Each number is 128 + 32 x the weight over its row's rms, rounded and kept within 0 to 255. Layers, rows and columns count from 0. Numbers have three digits each. The size before them is the row's rms in percent of the matrix's.

# up: layer 4 MLP up, 192x64, rms 0.454, rows 23-89, columns 0-63
# down: layer 4 MLP down (transposed), 192x64, rms 0.136, rows 23-89, columns 0-63
# gate: layer 4 MLP gate, 192x64, rms 0.46, rows 24-89, columns 0-63
up23 092:133144126151104111150121158080143121168126102071063126101151078164149128160114135111117119057124099079133069106138147182120160169151146155166148090115132172136118130180137109201053112120180136
down23 091:090167173163137142092154116119087163064074182201075118174144120167104115117131150141145149133109103139075099179129133094137071130131159169106136113110100122117136138126101123069122146208095154
gate24 102:095147154143093119169085129104061113155098120095138142129075102132212126126091140113165134153125152114155115208089182114121100083121103140124115121159087098132114146167154139174169151089074191
up24 098:126136057149135199115139130146121121156127152162158120115140132105119091153105076094159119104208096092112167165190134086136157179119158161105128094112103082180134163085170138095099108085083118
down24 100:090123157081093118102156162099143089052122107150078184076130091087084163149169144153130228192146136113116119118131129180121138174121172120082135118132089143126168135122126114121121154117159109
gate25 108:116077097110137091096186084148069173147094140160084109137148174142134095135116148163146124170129089130112070159159143103130129151106106154139105172113127149092156062155199169057160145158109131
up25 112:133162054141083091108147073077119106190089115089101150115134090153121136211133191141092136165126105146146143144178092109143140098155179141150119125149076083098189121135116117164121145125108152
down25 099:151131120092071118112137171167107125159145109121121085127148170166139093124133122128077194081169130153195175081103106158110087120153182104123124086130157113167140115192177118110086109104060119
gate26 030:140109106143195141158175104147161066121130119152103104119108151139129111126096133126090098171144089080168143163141121140103076130106125144131062137084153099109120138113195192181081148075164190
up26 028:166132097150199126126168124102147071152130109145083118120101157111104111120102103104080127169161068118163139190131125127111100107129119131144096114085147091142134158100215186174111126073149192
down26 035:147147090107108057099156160143107123187137137147185126114125088104190159138125083161103127068096109136150170077110121092147162121187116082136150143153130194210096090133114118114111112125146106
gate27 115:111155101069130110190090174146121137135131122100144157124075081144137143145138146094054080208102163117124064115100092129159117125109140154136133127132160146151102097186120147171103067172168157
up27 094:138107123136166092145175093150142162173119093169132087111099084149130149159163118103116143187061180083104156135142109115120139164127137118154143127127156139095146087117101082164112082045214108
down27 109:138070123172142100096181080141126121127138145117084138140161164177130150208153178126169058133131097093127099148128136151115094190137088074082128173126119107122142091112063123137130109127186114
gate28 124:071142161132180115159206099130095112117116129160109178175117147094108149117114140120089176123084131176106100108111090133133131106113107123109034186169099102136154144125178129180110084159169118
up28 128:181134148128089162130071114114106162152168131175078100082111147150148123083132127148063102055128195120132192174104132134165115112167106130133153109078174131171107104118080161110115145153131085
down28 127:127154123127136114124165122141097160111146141155094156169151119173067154186134085113065116125084106160134110127137180100196071124130129181125099098122195120108196117134054113114098111149101167
gate29 068:185085131116181154107088145156106158099103136111134178061119136169159155100109088120137158087150136130179116173167114158064157092076100133121085113106188118152113150143095132182095086114171130
up29 088:147175140112160133078134156122133173157099125111120161022116105108113139145103135139186142112153126106142144182141133128071150103119098149131135113123119153179149140148036096070153106085162187
down29 079:166097095193118049118108096160156121105139133159161139211110136175091156188147130142142096116141160081179140097145103154106113128133133079174070129138145120084112081095119154126115137161136076
gate30 098:060111155073129110102126129130126105119124137142144157148102157116155115086137126173076096131151111141130232108133168094156121133100096127170089178218091150105179137098154069140136107146115145
up30 104:114127118150137127117055158112155111143112148126115064079116140135083076136081091041173114163134127093112162131137165115132081125148124146157161204172162113121172168147146145122112185133076155
down30 109:166089143131099093127110112192169094104146105154151122097132128111127118237125119099120136097121091098145082148141136146093217141125094148123180154154103065070101126165108154145126145169117151
gate31 028:152087113123119137181067158119117188107142128088121089094147108160224185148121120132157085125108162175156162138145194140130113120162129121068139158118150141067166083104113110098132133103119082
up31 030:170169180119081079126145122173158115058151130093109134160113110106122082144123160130108134105163114124194164116119084087115179138113104118203090078070158086121122142162124082152112126149181120
down31 033:208200159070133149105153099124137130149127119121133175143140121128133140090130115164150141158090109123112160205086129061134104087057128119123132082127152078115176151115112090175081138166120113
gate32 096:196164126144152092093092073081117114123106146166126136117103165095111117178148189099140124085103131183041162152135193141144170088086091141137124101124168162111097090127147116146144091147110145
up32 097:166140137132123082205186123131096153138171136108140143083134057106066147113139112081127163149133142127148127078108121141120149124128141120106154154130090110110112150018114143100154191101148187
down32 094:091140118121119163156151083165131091192161156145151130114110077143138221107119124116161167107142103113153112128106124129111177146120118131076139168106154098149172179093133067126135077069138053
gate33 088:149129085104173093131141187127097156219096129081121173173122103137110053103113135124155105107113110118125092099143124181148068140100168160127157110080169095143174120142101135175094178117138129
up33 099:140130092086167114139143169116109110157097086136234167087093098107137072143116123138148140100105182079083120108127160138122102125182139115086204131118108106199131146104147164166108144105125135
down33 102:101125072125079109113155095176106125177197164128118151074144138138090146117082162153087159095161106144185108181145118118147146117071047145102095136126127106111192121113131113116147161170172129
gate34 107:134110151130117106161174140072190156153131186123124108137106106063116103109141130132148104120097174086133089126087151145148173116173094190125188128074147055135169075109094156159140103093139144
up34 116:134118140165114127134158131123117119188206155102152132129139111099127094174158115129136139057088115153086168140199173090145131108116175127102093069181105187117124097081171100084120083127130104
down34 101:134145113106104113163145128169088102126142123207199170149157186149142176112207104132081133136141142150095106073105085097107132143102103120152149112105153094094123122189116147077075132107099094
gate35 092:099165168056084126133132170150139080178151112165128144118137095199165119146089142100119106148122119166108111113055107139118177116113168128168097129147150149079102151126183088120092133092168064
up35 098:128026118147154064120163184154138131136128128149106107122131145110218127151146161125137111090151105166117104147113142137117108150036147172159135137098161099126096064070136121163138143134127099
down35 095:131127194122094174132087110044117116132099138142125166102170148117017135137165106106154119164157119064088162131167126129161131125154103129133116091118108137120171113208139121138092117136109166
gate36 084:140163132105138093141108134087146077090143169120168069071147099147113107140150107156090180151058107118210155080118176131124120100182106082097202143151106097168090142128149130123134137139130141
up36 110:106132166164127119148144177187100126097124105080144096130138094125129111165109197043113134126146184163180124091096129142116082139148135087118163139125097158140175166188109133096097116075081090
down36 095:153154108107128157107143115128153147155108191117127099080117169104131114070135112154112119146123053102115133166170112143184097115021095135180113129122096157142103115104151127135136171141133220
gate37 022:131069152135127134125186083108136130128121147156110123142117114099110165123128157134177176146123193100201183109142104136101093069112090091180102067164100122071131186151102170110125109126099164
up37 018:073173167147150135136132130130127095108089114110139144155120165172125077131156163135052161066166086139032076106142150142137119178153139128085143197094149152150123074130131119126129116108139091
down37 022:181170137110131135115092164128148092118189065174132113106161125170097106121151141187163157151112074213105128052151137131073131123076133090121138176096124134111135183117136127096111121112097129
gate38 077:098115116116110154156146166093166031111150074172095104135185098157149180132100124146108130128130120154134115095170076077197115132163118082161151148101125077147136127106134125149136075133171177
up38 103:091138120107114143161072057073156087083169080140066118093158147174159113156114113154108154124152168125119163178121120137182173117159127092172081103110145172129155082116141093082150159150135150
down38 094:139130155181144091105123149135053142181091163148154183151094117100127128120189101108173117141161152100100094076102150185098104133152113161081158147142093087109070107176113146132100114169077133
gate39 108:092139119124145132151101120129180128141178107198121114115086119112126120057118095147209081135154172152160127139118101100164089078188138181100148132087138129206114088114117103134094135092111164
up39 108:068186092118210127132086106120113094101090127129140070101174118125172132125156111165126127104142113098100145151137103089083124164100194124198148116198157149134101104118156076119147133169155119
down39 105:163137192191130133205123146132094154127120151156144100131091164147121153122143106064077167102123139146072153116155152073189128095125113172118106073107145082106073178153124129102107118089107128
gate40 102:148153135126141121097141123094205139099147103081126128138103117110108133166107125122126103145125157057139118072121139159124101134104137129123151160118133092140152162170186083163042176036175171
up40 109:085088149187141155118143101175143109143086142117171104077128136132101143132112115138138185127144165154139068154075116161128126131141135135100129195061143129089176062085090171101161175097149090
down40 099:133180171123128133156077104093107157180127105142136172194035114143167165123139132136085137148097146147110154159181105116116135146074103131171166126158110110086101102104130095159074151072085121
gate41 101:107121155166102120178077177191195108124087148147174137154113100158098108102162144165141130083149119138130149083192132136099104045067107089068122158098103121110136160170139146135103125140124120
up41 097:192122128175105115103097127085103142138113148124069130086125094159123186148089117018122119151149126152123166128100086183156123154133182189122116094119138154154146079123156086128157097149165127
down41 105:108142103085158079097178072109146178193134103182119119142160131145154114167114160136122115167050122114136060145094177160148160191110086068111146115112121110148133125098124140126083175125124113
gate42 095:090097104124156128109144088145133115079174082090141150126136094150114180111116136156123162092074105131135136101107115128130095153145131164181174089124138150165049111133191136124084121178227112
up42 087:137138137160101189140136075138109147173123083114124048164107167198152168157113143142156094113152125139108120111141091143088135106133119133104190129071089083129094138134071109167173158134067163
down42 093:136132157085112095113165118109097108049154115200162147111096100134116146147133068090135127180104156137094099136149181138101127200110115120106110174172147154166115128126098072112105189176154095
gate43 088:177166164156117125166117176124155136137132143179139180137135111085111188112108117054109143157115120109168137088116103084042168126079117131120103125177065117155148135074072129125140165135098124
up43 088:104122132134088065120156172091121137140174087083172175187103068140223121107146178144127099103140148106070109105130131164107155082171182118141131123102128119100088131175128113147100117136162131
down43 093:108163143144189181134110122139132103148152180164094038152184127161105089124125114119112123118100107090107133105153089065149122137101114191170119130128145137099159123134124203044122127140086139
gate44 090:162177074153083104118102142130144127159103103142149152141164079160179151141148084126136135086126127129153123108114137099040133033128125211125178150158160121147077106120127131153118171119106093
up44 097:104084111214099117086169142104160146140152132121080088107132211122117154090118111102077064085112159157136141138144142171141114195093123148140145111112153185136140068112180111137105142158132123
down44 090:086135162108138067112120112183102159100096146081122126195132102113175172106120189169142160128130147180133088148120134039143170180095143120136130117117082107104161120165103123148065156136106109
gate45 108:100126151207109099086093138087138152137132131131125156130152113168131169127117209146118146092117137141092084148076039137181103120098099106094167173138109129161156107115201146108118163098096143
up45 109:136134052111117134197126145171102132159086182097156106153138139127144117139089103088179116185108129096129139137076148075112172081119129141105135086131131152154150115150036104182152151174112110
down45 113:106137059091138115114212147138168102136128146094137133053115052125141140122117123160142165132146133149120170112133133095094121143132119211074125098153155115083131166135136066203129109132113156
gate46 088:127163126124081134155114131167133155139135136151073117151178038181103162136075116149120144103130115149129113107073119093129142203146151130123096127147113132174105116106167148063110176181052145
up46 091:099139121154070128140112130194112155144120148156135106151134091151164134175110118143187132115138078135083079093051154084094187200135118139145107122164128150141086129113140173065132150130066121
down46 096:110106143113117102096118147108120119087147167112117146082146157126157115148150141128184051122114158146163151112126139185108083092167124030156086162182097107092161109159168133192095168101140124
gate47 116:095113115155153133142121062175126073172141145136130078131175166075112179129141136146105148133118120107062130151165122068131114126095134125105101199143087049187113118129146099136113111174167169
up47 112:105138108044104131128161124072107114159207153129090194101129153097142130148137136149136118137135121128123135170141084143222123165134108068166136071134144155117099156090128067169096104140131120
down47 092:125157175188129092150122149089084191091173124164144125140058117113169143131135142122103095172128141142118123145139113129083122064061064151157116139119120175057162125115083143131133170123169094
gate48 104:070139109113082131160195122115146101161168113127121147097133147157077107159166153114166163127170145156162154095122016157171134096178117123067119150106123148094183103124120126118104140096109096
up48 101:166105120114134085145140144108106123140172133104103134070147118135102159177096174062185117098063151098115134127114148080114171111080097201111125103162119175133172126115155108168133099144210120
down48 100:099079143049147094129134220137142088094132163188126147147168144134148150081127045181154151103133146094131135121120124144090128158079126113131160114170113117111103071181136121128156110089128155
gate49 108:158128187089075122079192173147095099192100130116128152169061127096108153089122149134146091125130147095115091150174132112133125144089127126168210122162138071089144103146171131144133096130086114
up49 120:063089126137130121153095129134136115158098081130129106164144147060175114118135158166097154106179176140126098188099130146118100104115196084110134166047114140154157162194142145125146109103076108
down49 099:164143125079136116125175121088116155076138142115126092115071121172123150109201136141127096158085123117114115082176151086152140174152098218160122106133102149086111131158100105168071167116118187
gate50 098:156210119163138068076160092119117104113061114117136107114105137141129117155157169154156161137178125126076043123161092117114139137155143117185154124154171162109160112121055109160116099151114105
up50 099:110173114139167111123150092128159079122132058159134117093150139131087089114104135087079141105223161140097131051151138161128132114111146138140196176124180156145123131093152107169137109097078148
down50 095:139076145080154171112138115171072123145188098102134151144115123109147184166092112185099097155130113140179069096086094150068144146152120143153115144146114138166121110149118117062140077098184170
gate51 036:122087151118180133140136119134086074084123124111112147087097140105140105083121059136183109192074111159145120182130160147158088124155112090167159136111133190077101084165163186116149122172121127
up51 033:117064164094152104150135142153084104104127114118129113091099143093093128098152071146184150176083106142129114162135154161156092122147125097159155134134129154093084075195157204118189120192115134
down51 040:100135054207100139139125147107125089069139144130227111154108147102123123070188135110184093171119094120131141135115119150150109077148137112126101179103120160102089096154133162138151110129124176
gate52 109:095135124077122139109123104070181133145181132094136120145158067143149132179084182144098122087103124142087155100153068098148154106171130118190116100128146141231136139107159109109104105092157140
up52 096:134026140104120091080129135126153156127116175134146118135108149119158169100122096171123175168113057157181145108095169131158155161146111169170091181132168095101114084151086117083127100104118113
down52 094:118171046148114135108153146166135126152080089167119133130149140129086074144141135072110097104152107127169100139166112199169103156119106120143102093158137070154141163177170196134097122124064128
gate53 093:061139066135144129142102095129076168104041111103107182122153163152091164148167136155133113175157091121094077186105094146163156071121135131163125138115126129079147156145119122144182152170115123
up53 088:121110075151146168087143075103173165087137123109140113130129161173148114186096105092090102105142084169150157078076168121130159154202104147135193070111113123138111147106163090140087140104164136
down53 100:051108082163135161120135135118072114130128132118070161146043122038129140186126166117134151189151134132135096161137164082125140151132086122136092135103153142144111156150084117166157166173135107
gate54 104:137157127070108100107154149121152128093131094148110117168162180159098125167099095181125134163140058127130156129160133103083100034106158100051177131106115142143160171148134106102131152164107174
up54 116:130162172135066132130147133087105126079157117134126107174141149130137133185047123093135127107139080126060137152121110148163128097150153086040155136136124115146154202150124069119138164105179136
down54 150:185132138107128094074151093149113172081159185120142069142159146143105127186123033150148056112165122128142102117114165122141089115164176087118105110119116113142156098109173127134166107104147176
gate55 097:106088161148167131112144121109130098114074151163091069122096201133153173115172088158134123140144112140101071139172162140100087148196099098131147141077102191144134116105124110148150139080169067
up55 093:135136203157094071104066059128177114127185119152153118105160127106127153120105139149169159047148113116127133136135129139133124130156125155103153173104116066164121160109117121078072199124129094
down55 099:135168172120126089141131128043071161137095158136108114162146128138064164102079134163085110131128118133119139102106090136139092114165143146129141064121139206151104128153080171119109209173127138
gate56 115:163111144125152149185086119131128141110112170184122118156112163151112101096133150187163083078126099136159104076164128112099080193140162150108171118061128081143088154054140131118134134109073154
up56 098:124108099164111096068076106129147121129112094085145121065140167113106192095160216158092122113092162182170154158128107104128157189134120111131158150117151129083116091157107071126154168111137154
down56 103:105126114181111159138147041121150171111136068045139141139080089104112145129144172157124103111090156149148132131141146186112157121137114117122105139144139148097106117087079076125186170195142173
gate57 099:112110085149154147142108097116147104133106116164137128076102157137123155101146143191167125174148146098151117122086073084060123139177141098084118103105183110102118142097108163123131183234118163
up57 109:181129168131180164103109185104125113126083155072130132146138110163047163065142110083173111131142091143058103131118155170122118120113078105125137153084110158114165158146115183160160094153104125
down57 102:137185130170152146126141187132119111106116157111119134121134124177147095083171077158096146129102047137110189123105141147126128131089052117111153105168110130197118116094078142120099186107107189
gate58 108:152094128128066116182128118147149129107054190107116088118115143184148100103168051152155095116114130093157114208080153104129126161137130162088122128178125158115152106130111100087134135157140191
up58 093:102141092129131107139072163068130134136178187171115109160178136112084100167155142162159138109129148098105101185091160045110148117128148122159142145108066095115147155062112135098164154087142163
down58 111:167135113146163082100170123155116201109134146128132131080199150120121094152152106135151117115042095138140121033100120174113132133111098087131174118114144103133110109126123194184170094134142147
gate59 105:075091128140110127123195187154121077101099125130149112130139231147131102098153130145124139119146101129148119143099184126117114127154104130133160130110109112103197127097022162131149150124061117
up59 093:094117105143121180063108188124101136099081140114140093129135152116191123120157124178097134122118152064158160142106110131210146169151074098153150146134094142149119119136048135077147144181110097
down59 104:120128111043148129146101108124112115162104168027167102114152085071130127171069159164149151163095145095095132134161154127136087127149161101169175158111144115164062125132147096148120142153130160
gate60 085:113127122128083102091105163166143152093130128120094103105143146217099133142134123156064125172171136070119065105114184100091133126180094170108177099148152149205122104142152099101131114123168114
up60 092:119116113161169077137109063136119093146144141086135104214118116141118137156087166162117148114128166195054138150146061126169137147149102120147063152060124112098122128068153150157129134136120133
down60 095:122194094107140169152136102136117118112087098158155162150093102130164081092088108135093135133134078154132202122085178148099087149110132219126214118137124160137143071117151113104119134117100113
gate61 097:120177115082133137177095098135169092134129109152111132166110121185085051066155134146184152182182155149118120149120133094122156113117109083155092094101093119117130176121079188098147104121149176
up61 097:130203107132149104113085141142125154118145133139091088162163121136133147115156124094114143109091102102088144133159117080186074173152171112078147150108135038157175172119110129175153047128139150
down61 098:115100189124104116152151161138125113116145122147121178052119101082081157094144102122070194155176183180131101138158123149108138184127153165110133141114136119128107164135093043150099146083116094
gate62 102:156121162071104133155092165100095144156117162103098099097101095144080153080139130192183132130098064167119138130091193111135099075143161169167071101137186149126117133082156130124139162131142162
up62 091:135124113116213109083097129122138151145149109142127157161144132115104086086152160121136038074084190119136141175082119107143166170126089155134157146181123089114117136156115111058115107183130162
down62 110:104127106154127166147134058135112131148082087204149132218080125168133125130096133133176098153107136102049117157121153112125133164149079158103180093117109120085098162111118160162132123152088161
gate63 110:154133031185093125139123159105154114175095159106115118140101123126090107134106177138157103197079150155122124169159072111128131108145188121119119115115103164174082154186091167094097097125146147
up63 103:078120114133178115121119155140110102127140102147107082206133099160081120117196190156117123132159141148135171146077132129163109105138128141102036139126134141112107196121191154076109106126122077
down63 117:161143142145103112114133209092093113142096128146121078143161146069102106135089116116133158137124129115105089181159106131149129148093130074049091127125121141159066120184122192126184160122177174
gate64 107:141160200145139136125113120095146124135107171143062138114115116167073193129168101085133132091116150174078078073132166141100116144137172117138134097175115073114114185114135177131093086166089155
up64 097:094158130111159133187090115082118138136217116085100131146161117071177075165151171104113116090116082081162145145148117105152176120130103153143159097072093187171136119128102126127172140089140111
down64 107:126125212155118160120140116094127137063125131173122145130079113141095090124177088127100155132124071145099169126139136107149067131086076222102131100160106181120131164102150152137129164082150150
gate65 077:175104161167123135140069143185141093124125080135123121134097124112168136128140091115079150128139122146180170098132082119191119131152089100116140154117152087137094215139140039121121171096137069
up65 085:182059139141152103151128095153149154108180114146110131180168124125121150121121134160108159121108125141175098079196066123122129076123084144095161158085078112130112089155124147129163145106055193
down65 088:123143123123116218148091118179100117160114081151154112161120119090165092161158128162123129084171107088079128127052117112105128104121171141180098105148124165104177106133167139139168079111184082
gate66 095:073058147184104102136173115168130149135165138168110121107118135112122119133133079173166141102153177133102072143193095127124093134128176142131142202090123136096067120125113166111118076123085178
up66 095:138190073168133157140096140125147122149131128085108147141133108160101154148154180057139111114068101096130198089094121070168132098097101093146166141161079147180122128141128162159166117067142097
down66 101:065212148093150121120151073151119128137082108150079109202130128146128099123164139148098146105081165162119092116125113107123153147099089143036134139126124162154130121092141143128171214129140127
gate67 107:140055129177140106163176121094122115105084142079105126112128124145087182179139152131132205129127099150122111112142074148087096092133094101109181129124133228075121140140112171119145158108149137
up67 100:131069139178163141126149107114172135169126174127087079152087224130097147092135120096145107118141089162117156135121159166117110121151079076114129082168170101096141100114106129120114169100087199
down67 112:144085150150108097132181130113093109143159106127169085095128074131128212101168149156085145113163122143192110138075150129089154125127185087144095081150137164137062131117128169139131117053132129
gate68 082:093168171113146105158141072142139118126108173111142117085128115127154136089144130131126136138085080190153137141138096146187147171092162085141053130070089083058125146182179179134121135140110110
up68 090:105164097143136136087122087127129115131143114156084105089124150058168235108119141134132138139145074154119110104109143124132104141044182073140167117141172145112122159135145162070155180139119097
down68 080:135129113127129066156176119106107150137187109171207134141071108180086099161118117087079036119167152127125156105159160139165148139193079134131154126135098095126112103151082142114104115109119125
gate69 104:118086127092111055148113109165162086158152160140139150144092168134092183095104115127066181130124112144095133115131184154104153129043136117147172104142179148138087146170124132048107156136137141
up69 124:145095169099138135159133148155159149176141196079168097139053138102062142095139145101175064142107132131146059089100144148123145120160098155107105139059186125132151093172140134134130106128098144
down69 106:150135119131118110110124160117068096127128145193106125090169174183138102160116127127124139099167117085147123166114063110151124152131143113161137089144128052120091137228175160090162129096084087
gate70 104:129127141152101070115071136065133142110145117141070163122082157174091152132085119138073193154138156207103119125077140137195149110116145129147078102134114155165147119082129125160135115091152177
up70 104:149098185092100208224139120115172128133114160145128098140164108123129131119098089122151095149109131164137099179147135158152134153136109095135077136050153143085058137111126074094102156122151125
down70 103:112127116072150153187104183135115177124095135140120172072073107113065176098136177121113141091151124160077100055106123108170139060142127146146119130109144104104150127180153159140156148134182141
gate71 098:168138100129115123097113148090217119141132098193129089139120088203157133129138154109102054118129132092098108113086154098118052142126135184137114133119124135071130189111134137183130175134158122
up71 108:121175074162115184132124126168124183125091151099161156089126092072122125139113135106126128135194110096149114127111153116119175164022164128146130115136131187166068114122118104117088139111185102
down71 103:065142173101120086182104142130143107119132146147132106176132152146144159077116160142103159122160122179127109170153118173102144072089113092118183081138121103116171040169128175081080142144114106
gate72 121:176148108180119113124100135181118089162126107131036103095074131123093116141158086119175143098103129153094061173147137111102117163087096130124152151123157142099157132157139188208117115147106166
up72 117:095102144083129171129116092146180141128153129130154118072157107126117127049071160146139178179178137146142114095090159121157105114152134090154139120027161111156112154152108123119129162065112168
down72 117:088135156193116083146158175048071144096099183083079122119097130093130133111129182163111136102139136169128142169139111079104121191111126158155069132124145161118136149139091143159106159175118091
gate73 118:104133067186117083172132113122119136101138123101184119133127086150146135197072133084112167130135154147129113090205084102140155117063121161125149164136145088088103138153115124161128119199077159
up73 113:138160066161175065149122111085121188128139137146170140066115119201143137117116113108123117129054124155145142117129184096121168065146081152070116143137174126152193093104124130121112107153120145
down73 113:151100197187178076076063109122125143132183098101088098149141104112150120114095136145134162165155149124066118112136157089132189103132180160107100145061154125085116106145105139134180130164126125
gate74 100:118164124172122132175095128172152085132133091088088109142096112115135202149115141149087103137135157167129140135132068075134136102170158175154072124143018110128147094168140170113162141156111128
up74 103:142170084060112118105181164146105129176107099162103127106112122061154110105143117136176218063153150121128186102132158152062116118153110122125130132158122124147079110088147100173165127108156120
down74 098:120137164166122144164069175116133163099110158151096102173129199149112067121094132113149150077094123129134147109127072121133140056119188073140162070126160114100171144137136151065135134172116146
gate75 104:074071162165083121118092136134134103107105086091125113125116090222146178105126148161106155103153167152122095124136114105129140163139074082108134143119170133145171197135112087110183114134111197
up75 095:102096123123098158114149180105100150118152079140119205081128099081073140199111098147104118073119098117128094164087164125137122137102167108130178140139157192184173076160120129134141135102102163
down75 104:179114119127120165134140094120191161123124072182131163159134155143000146197113107138113153111122123106096110149098113169155069120109150144166104145146110129096123122137167142084104103112106137
gate76 127:134112180138171108096132151122105071162095155119144137155083142085057182098135131160157124138117113162095089107135084131125159077132069165166182150127083073137167099164110156124137161107130195
up76 128:115121166123066201127107189094053108147179111165127115161114086146100160142041116125128143157145087074091138136143151153129154177106179147104107124188139140090130112120108130132118161138090145
down76 105:149137125099109096138129143146173101201172179120087162125206159109162118105120103114132105079114112104151133118071108129095137127137160083106074115099171078163157147170189158107183103125115080
gate77 089:198160152170163104133125155140079038134093140107078138104159165092144123113111156114066114153101143183194135095106135096128134100091160123125125107107109142137116169153189102109123152073174140
up77 095:161124151201125086160143132130100140168144158149079133094084143089136068119145105201127122116135153135102215117170161122131077097143109149084054093122096162143123131162123130114170080110109134
down77 092:120126127111111104081101124135145051083105130098109137161240132139126189105117138056159126122151124127172064166090158154133170148123168071135137110136139120145109151078150134142112134183124125
gate78 119:169101117112121086141135162178076196116085131138167132137086140175084135109108097128103119135127105149126089138126111131181132139102088133125181105184150187079060169140125119133172136128048161
up78 100:115067110079134124156084148164107140112134074121124177159149143114137112149106139160124093123161157140135123137088156122195078106058171170132099157164164125140053172121151104118084138179130064
down78 109:136116158163124141128070099066195131097113098112110089090142173073110115104171124071229148131167150114093152133094131097137112175169171131122083145128161111131184158109118120104128157148106130
gate79 107:126117157139185174128089141147156131120139173102196167094124120101072173084122144133188112098110085068146127073158096080147124163137126179052173141154131104104137162128136082108114112156110127
up79 118:117135133102149159137116142154109134114097181159124097091116157137143172157167113067119055113135109110146107111148154109087153117116074187127084167124200121070132136169114095180096083193175121
down79 110:106161096150110109113175105098160119134091128130123112137221106099114108104096083148180151086139093143148156105115083135166089115122175081108097071149154146130147147173177206083136114112140173
gate80 097:120108142094134104143102171157117120145099100139105158105116126124149219115101039093075132186125119102164128171107126125119091157153096149120148126173107224145172127127162118117115149093066137
up80 096:085165172136147170119129143125103150115139140128127220122080161147154114080097117071131124143096134146161130077155124104100127106200132118164092154130078064167171086103140110118128072120161181
down80 100:162178173128164110139098112181117139164148097153120085110183129148122155108082079066150107149137117123143164100075113114136181172112139065036138159119129133181087102120125121159078148122123145
gate81 103:151091094157096130160113089083094132139157159118113114160086116127087081133089112162120107176089156175112213113181126164196106128124145167154136130089097156127121117110163159086190153086105095
up81 102:154103140136114163180117165106137185144132143165088146109141082194123140180114161137181106093136148048136132115160130156096153167152166137086086130071097117093106095162104096092104141132062096
down81 101:140199090100133101131137100154100186117105136131109143198118083148078158181176132103108141149099131206121139083159145142137104092092058138119081120099150179131151115064145129106144151094135143
gate82 092:200163100109117103112156093137059155101097157161133107119150177091151164134102125140175110147088064121091138194074117159160117136124134118090133106185151117095146151183120094130085104175092152
up82 088:150140108144128149136123088106076131196168076086109200158160138112098144154122158121164128127103158128151182068172074100074159082116158170109151123179088086143121100106116114134174123102086126
down82 091:049106160134120106137114133159158171088124188159129111121110099152161121085081099101104142109158133173054091153066149106186162112160155064109150149115152138144126168085153146129099177138148103
gate83 101:082121174115165143113100127134206104103133155157116051137173135123045128083123181110137128123164136096141073190130151118105120154175099152141153134155134136135111087118143077093114189101086131
up83 104:087120143149110134098147096172151125176180190141126131091094183124122138179174068126086153112092102108113126102104115146096205135059134115127117160159109158119112144179174125133096080102075151
down83 103:102118171194179141133083089096087178097116137103112150162100154184117114152145140125146088154137163192113099117117156079128113148106133103094106109110097133157191104078096123114155190180105079
gate84 091:096071142113161145121174118109120141107153107139138150146099105097147125113143132164101122100195144163068135148123171150122087118072053034097135141186137166141087168121166181087121132114148134
up84 093:122106117122090114098106101167145130143132117209172134085066124100098171095109164190131099148139123169185114109095198070162100096138117154125115119102180152139147107131098124103169141054133146
down84 095:132118089132131171141101127084115149083111128153175160148077159154095169128135169105100104054171157137134121148117138208130077107107131066122169088181139150145144042141171135120145133146097115
gate85 092:138121164100122130140167122170200067144070107164134123103104148154162152148120112147174139122149180162163100079128147078137089123128125055129114176158147160127133121053097104101071107165126086
up85 096:113114125161106118125130135192146156140174165181153128199087103117114107142122168090197077122148081100099109064154090153124108137149116175160136085107107095088106180112175092137168105092119104
down85 092:103192200146127131117127141157134138090123079153095110062112115149140114094127113147116202125103128119074133105091102151104100101152203145075139093087126144121123146141171159125170165107092201
gate86 107:056110154156091132128150127138132108133119195103127057098095165156105153155092113140136041120116149198125144096153092154072126133151117140118134169166112156099170141162179116127082152147124074
up86 108:171108112118094157159090128128094065208107117097097093114150175124200121133140097208159124143124126145148153150165144103094121084103141092081173141117083161143120145165155162093143112076093129
down86 111:128093125114090160136130154103146145072131175135155162060140095126066178159125127150135082109134144129117071097141100072203166137148139092083152123113140148136127195135172151142099155050148132
gate87 091:126120090162089088103177062090137131137180108155107220089117089120131098191176135112180117160126112150115148146097121139172138103112132148106140101135073111163115076160197119152150094129134109
up87 081:210168116115159126132144191089185123113138103084106090117164097080151140124112131121129175095113068132205144125207109096107157100109180117158126093141113114095104158150096091161128150122113142
down87 090:123127186086157184120067087164147126063094176148132084144133125150112111117147108125080172107140114066114128148144122112065131133139144184140140093105124134113166165144175110089196172127072141
gate88 092:108131089135151134111075129132142105091157114198108116111144108192168130134123168193100120112134087083128154140128153124093087120059177147156125132161117076059072193129161120138152084140156148
up88 087:141122150140084121135175166152135101120078078134089091076105194178137098142138097116122141129095154204120097161143102171083125210160114084113123114087168174127155087140104087145140141115161125
down88 098:092119154113139152083118167120145128114122144154089135090167121119140150149126255173164122107167097102097138152134108122130137106047145116139163131156128034089102138130138127120098101152163137
gate89 115:084136124129178143059138119121134134108137105143058150159181180119182117139079109157129125098100099088107112094081115078186112096164114132079220172122117126138152148135125110134153137111170170
up89 094:173110128037111113100156180107123099167222175140095153119119070094088144118098110153141067110097132130175147139118183147120123155158143128112157124144172117129069104125102102136136110143116179
down89 114:111157105156093118139091124199141122127126135156126114140225189137149080143106067152145075137113089115128149077132114092137122128098145075139109095087113116131146167136178211108128093131178119